python train.py --head_dim=64 --optimizer="soap_variant" --decay_fraction=0.816
Each number is 500 + 25 x the weight over its row's rms, rounded and kept within 0 to 999. Layers, rows and columns count from 0. Numbers have three digits each. The size before them is the row's rms in percent of the matrix's.

# up: layer 11 MLP up, 1344x256, rms 0.185, rows 32-45, columns 0-63
# down: layer 11 MLP down (transposed), 1344x256, rms 0.183, rows 32-44, columns 0-63
# gate: layer 11 MLP gate, 1344x256, rms 0.181, rows 33-45, columns 0-63
up32 096:493507456539541497513514517503489486532441483492470478508492467515513486537514500533465497531514490472478518469496499517516538481488471565483512462467539491510502503420476478555534508516523483
down32 104:492487503500545503518542548522514484467472490525495466506521492473511497489485497450532507510516500509516482479492461514480483490518518470532483493550503499508453517473478427526496508496521526
gate33 099:461461474546500515486463498486529511508483484537480519548520497485499543461457528517499532501519518465514485529507515465464520530487506479536475512436509508518505543563470501499548492519505503
up33 100:477489468519546556536486550520464492492519525517519510454490520445508470511500499525503505485504505477465493472498504476489486500490521522524466505489560507526507497480517514485535485487484448
down33 099:490514532497534468535489504499478514469507523440521513483510466457499514474454500489476530497497573536544495513487509559491515493525511490458494484497500489512518501521523520493475530495502489
gate34 095:455499501520488486517505495511498519509435503523503486527482488495494479538487506529464489521506504506502488489524489483507497457474523517538472491492499483522494475512529492545479516485509573
up34 098:540480508429528491515499480494560518477544494493510527502476471511525476473498520471474485468533514502489490504511540491459493493467509505525524534484471532500520467503522534459485490551502502
down34 104:474502520507540510483509517466517455478487562464539477456534526487509491512501486511488469512482494496513509499521442546498526470486503527515513498487474475549514519467512496536467486457485499
gate35 101:517508537532498512517507540502513542490467498520464503506494455488511465564468495502532530473482487498492500486499506494499482517517498483513464497515516530517517479478461511532528502510513529
up35 099:507514453554527517494487514459553492496492508558472512481494514507471446525498513508496499510476526448491456490473542517547512465519522511463506489511508542511505517557487530497495484479521508
down35 099:523502499499503502519530493463473467488513506514460473447511484484499477509510541477530522479495471450517511535512469549505519470487555539521478480540460492498490502460482501500477488517479524
gate36 104:486533488489521470495511484443507489509526503478503473517473504578469445519473464484503451500477533498524496500523548499498513524473519494524491505545541492533548485502558492511549520514473473
up36 095:500497505499514474497541505491568492478535474474486454505479547503505452466484511503488514527461484497508505511482518508513502448476481460507515493496530517508500489493521549476521534485474448
down36 099:478513488500498480489511467544504506490491477520489495456498524480473465472463525512544484527530488528505494493486493497482459498565525502483528544486537512458459507540506484516501529502475528
gate37 103:504502479483448488506519465500493526509466483457525466497501528467487521522451549471543519502495497477516449535539503486524490515520512505544463520463569484421478480523523503495527490476500476
up37 099:506483500536560488476557546532465472491524513502497522488492471453485541519476497483465537478503500521480449518467474495525515492451482502479540454507442505496525528499536441492437516489513492
down37 104:472504517480567512515473581503461521470453503547497513477502529485488465488516541487510516517470459493524503509486509507502456483496448459509455506470508484500513530479491516488524496465513465
gate38 104:495505511464507474510484542528454459502488519514525521498482511491490448489525503521542537515514446500476499532472540556527487556479490519515496519473548485515538492483483469462506528474501466
up38 103:490528503493521482529504521513521464474524508457461506483555495501510481509463448469494484537526494520436496457478504510501485458460517478517509558512476517489532450475488496456469493477478495
down38 106:506532512496477458508475496496495488528461477497541481524507518517520487536500511505488471538535490485526479488494497494486481543496527510469494486510460533559493504479535522481509518471474504
gate39 108:485508486524487469515475464437491482537518514496495521511471523549494513480508495500494498471546485514510512461507524517509513512515501473488516458550525502475524522477474506496528507516516473
up39 103:507479476502460506476449518458501506502512505504463464515478489486530521481473520490504500508529488495487496464459475516500548456531491508526474510499513483493522476473478522511508492533535502
down39 108:495492499454544439457469474523474519473496522477523460490482506497470473496496502498550548472496507446500505535515519503520500486506509521543496515499552498483514511503440493509480533484506460
gate40 102:482475502463526498536489507493477475509501495497483531505481481505507520545482513471501503489494514530472488552526489482475504526524532477473558511511492478484460521492462514469514493516493511
up40 095:490517496528465489502460527477514496501553476475475529479531453533485494552484495464481495499538519517498527524510534483521537504526477524479541483540487478495448520493499509495481579498471503
down40 098:454451495517513521489494475487501474518533480476510484505481491505519534444490490516504507503528513512477522503497517497469453472492540518517459474555465536518480534582487504467479453524468536
gate41 102:484433501459494492529517512506468509486493463533543505489490465499480506526520478495473508489519454531502520490542475506487509520464524482529520483460478540460488489512499495488509487463452472
up41 104:478505528521513537504466468537510495489533495478488487523522495513495470483520492491493521527443485498469497511499510486512504523475479531455511477503545511495516510487514510495558521480513446
down41 105:495515504507460446480466492495492494515476461509499544453515494486553534534507478467479498488521502516533513516463488552481509559463488510525505469510497456477512516473495479500484518491502508
gate42 098:489484484464519482515516542506439496514506483546512497505463495489488486491561532532482451494462502504463555506523517542518500482466493495500478492494508495488548517462496501487490516481476465
up42 088:488510527515544469496494543502525485538529489561479494496491500490477517475510497528518527506489460509523534540452510495475507511504457470489488458519525532497434549475520529471500517494489488
down42 093:481512515529480537521485490511540503502476515503525491502516518476538444519500473498468538512500479505549490491517509528472463505494494511532485523530497531497504522502488526493490507488489540
gate43 101:430465484487504486508482477496487528512467520525487512494493485466500522525480526479505487492512512446536531500515491486498501522456521519504480498450516536532521464448512478494482511550506500
up43 100:530489542496484453545493510462479588512486470510509483532483490486538447521506514471484485531543497489480483492506469517504508521523502499493485500505482523512510494481496479503532502519514475
down43 102:444536496502470501502513507509496470529479506510494500500492491503489505476501484486500532445464477486517512496568577516518525517479532466523527495529468527516488470499498481528476497488487479
gate44 095:540486456487474489493441533466507532527473519515475509542503472518504498501525507477507541451503497526463485525478517482517507506524484533492470530508525536508497494502527525494457510503492497
up44 090:450481503534522545480529493483486492496528481509499524469489484512527484478484485520479512529462442516520534463509518515471503511498508490483489486466450491464514518531459478467520501516524499
down44 097:499493471480490522480508522529554519530511516504494498501497511462507513476495493486491484533540477492494539483549509492500537471522506517459505459496525498488500522450485472495498514482502512
gate45 104:530500516545508473492437530491479489482513547537510535516499504525500491524487529517522509484446525532489495480485510471444503496493469445519483520497495513510476528482496488497472539486528536
up45 100:426542465520520504541482522504533482494507489473507481492457470508510437482529531497508519499489503465538468476468454518510497476500539493521529478533523538512530477526483521488523532534494489